From a checkpoint of a small transformer trained on Wikipedia: 12 layers, 97M tokens.
Each number is 200 + 20 x the weight over its row's rms, rounded and kept within 0 to 999. Layers, rows and columns count from 0. The size before them is the row's rms in percent of the matrix's.

# o: layer 6 attention output (transposed), 128x128, rms 0.106, rows 66-71, columns 0-127
# v: layer 6 attention value, 128x128, rms 0.106, rows 67-71, columns 0-127
o66,117,209,201,213,197,174,227,151,178,250,219,185,250,182,201,209,184,208,173,209,208,214,195,197,220,168,181,203,164,181,208,179,192,215,226,221,210,195,216,223,211,228,205,233,194,199,200,221,222,204,200,221,208,183,182,217,198,182,179,217,179,172,222,202,190,224,200,206,203,178,193,211,224,213,240,177,170,214,194,242,202,187,225,203,196,216,198,203,193,220,188,186,169,203,194,196,207,203,199,199,226,187,143,177,203,175,244,210,195,194,178,193,146,168,196,235,197,190,223,193,213,183,185,210,196,204,180,174,213
v67,101,176,181,193,223,203,207,211,221,201,185,198,205,207,208,185,206,222,185,217,168,202,178,204,232,207,191,161,198,160,223,217,221,229,213,229,231,151,167,168,201,202,186,195,191,201,233,189,219,199,210,187,185,204,213,206,186,189,210,184,201,174,216,172,188,206,210,184,201,182,219,223,191,189,211,208,192,168,156,213,201,200,200,229,232,231,170,199,194,230,190,163,195,189,189,205,167,206,203,198,206,161,220,192,211,218,213,209,226,204,202,230,204,161,219,217,195,206,187,170,146,202,217,239,194,179,192,182,240
o67,107,214,195,190,154,200,190,225,204,211,193,221,161,191,195,195,195,199,229,205,213,214,193,187,183,213,196,231,183,225,181,180,184,163,191,188,180,201,250,189,189,183,196,179,224,205,147,219,208,210,221,232,200,212,197,176,224,200,206,221,203,247,190,196,232,217,188,199,213,207,230,179,196,189,189,195,197,218,200,199,183,224,210,231,180,180,193,221,228,191,187,232,241,199,165,237,196,181,203,165,209,221,223,214,151,196,213,180,171,201,195,190,197,227,170,209,206,195,195,219,231,189,191,157,192,194,201,199,175
v68,102,212,187,242,193,209,210,199,172,197,227,220,200,209,216,214,198,181,154,184,172,189,184,206,221,192,233,196,169,197,193,224,188,262,217,205,222,178,201,195,190,208,192,243,209,193,211,203,192,209,216,202,182,181,195,177,179,172,218,169,213,177,210,194,217,194,210,182,212,164,186,227,204,236,187,197,194,208,195,184,199,216,210,194,252,183,164,221,237,213,185,190,192,194,204,176,206,234,205,209,213,215,266,196,172,199,198,206,204,228,210,195,169,197,209,172,204,219,207,173,210,196,183,227,191,195,166,221,183
o68,101,194,219,168,186,191,237,200,195,212,199,155,220,179,214,164,198,165,230,200,202,188,195,172,165,241,200,205,223,189,192,192,231,175,183,226,178,198,198,220,208,192,179,198,191,207,202,237,229,178,196,203,206,200,191,210,180,220,184,226,137,181,211,204,205,209,175,198,201,214,189,191,173,173,242,181,226,209,193,228,222,205,181,216,196,208,227,206,200,200,218,187,238,183,154,221,192,165,190,214,220,208,211,199,194,216,213,221,180,192,181,207,189,230,196,222,205,210,179,203,183,207,230,185,182,199,238,187,228
v69,120,220,182,188,184,205,189,220,173,193,218,234,215,211,209,205,191,194,193,194,154,191,209,228,184,172,215,195,199,200,211,225,181,209,202,213,212,203,200,230,228,199,188,192,238,212,199,176,196,220,202,181,192,192,189,183,194,176,199,192,166,193,208,189,177,220,220,195,216,171,201,207,201,239,193,191,191,224,192,165,214,203,206,156,208,204,192,194,240,173,209,140,170,206,196,186,219,227,211,221,190,189,221,191,211,205,204,189,194,255,208,198,176,173,166,189,181,142,237,219,195,211,174,202,217,154,183,220,198
o69,116,209,236,137,186,183,191,210,200,186,200,208,183,179,197,175,200,193,195,195,224,194,196,179,184,209,206,189,249,200,181,190,237,180,188,220,192,196,195,175,225,195,201,194,187,213,224,211,209,179,209,193,215,192,183,198,188,240,199,187,186,191,197,222,208,166,193,164,219,239,190,179,218,172,243,151,195,183,217,208,221,202,187,231,220,166,225,198,204,197,193,176,198,205,186,210,181,172,205,210,207,215,199,218,174,233,186,215,193,197,175,239,227,253,203,223,189,215,152,217,191,219,222,208,209,203,202,209,211
v70,106,208,176,172,221,193,191,157,200,249,174,206,180,167,195,214,208,197,205,193,199,192,179,214,224,218,199,205,205,205,186,204,182,237,203,223,215,184,181,131,194,192,189,206,214,180,192,220,201,203,155,225,210,210,197,218,172,172,238,205,215,201,227,237,208,207,186,209,184,201,191,212,210,208,224,221,187,182,211,242,211,220,218,227,179,221,191,207,202,200,180,165,194,180,238,197,202,181,213,179,220,229,181,228,238,217,214,209,186,220,196,188,182,174,234,204,201,221,187,195,194,220,224,202,203,172,221,188,168
o70,113,204,195,247,219,183,202,212,193,151,186,194,186,209,192,151,200,210,190,185,223,171,219,212,194,202,221,223,172,183,204,192,220,183,188,188,198,201,210,205,189,195,220,208,177,201,200,208,204,222,251,183,197,166,212,199,183,211,138,220,168,206,165,157,197,153,196,210,216,197,200,210,188,200,172,193,221,220,205,199,180,199,227,193,185,223,171,204,229,194,203,214,220,202,193,223,224,188,193,208,220,155,246,205,195,226,218,200,223,205,200,200,196,177,181,221,215,193,216,199,235,212,189,192,168,230,204,213,222
v71,114,203,209,186,193,198,194,241,229,180,204,202,185,183,209,189,160,209,202,195,162,221,218,181,204,190,181,230,200,198,223,209,229,166,172,206,185,167,172,196,227,201,160,146,151,207,224,180,201,188,231,194,190,226,218,206,201,229,211,196,158,182,241,193,204,181,195,183,207,193,216,202,218,204,190,207,211,176,211,190,199,188,183,196,235,187,188,205,200,204,205,204,225,183,197,220,200,213,221,209,223,153,210,187,215,192,208,196,215,219,162,218,223,170,177,232,185,195,225,177,159,202,197,209,191,188,227,182,175
o71,112,211,161,185,159,192,199,219,212,216,197,235,171,202,206,217,205,217,237,212,222,192,168,203,205,210,198,183,218,205,205,213,155,215,230,181,232,221,204,210,201,204,215,199,244,217,174,211,193,192,153,217,194,169,197,193,213,189,174,166,231,224,184,216,196,200,219,169,221,226,214,192,232,219,193,198,195,176,224,185,193,202,217,232,181,199,199,221,172,174,191,203,184,197,175,209,204,176,191,156,199,227,219,206,180,191,189,196,175,202,188,210,190,236,206,176,194,206,178,198,228,188,213,204,187,156,156,228,199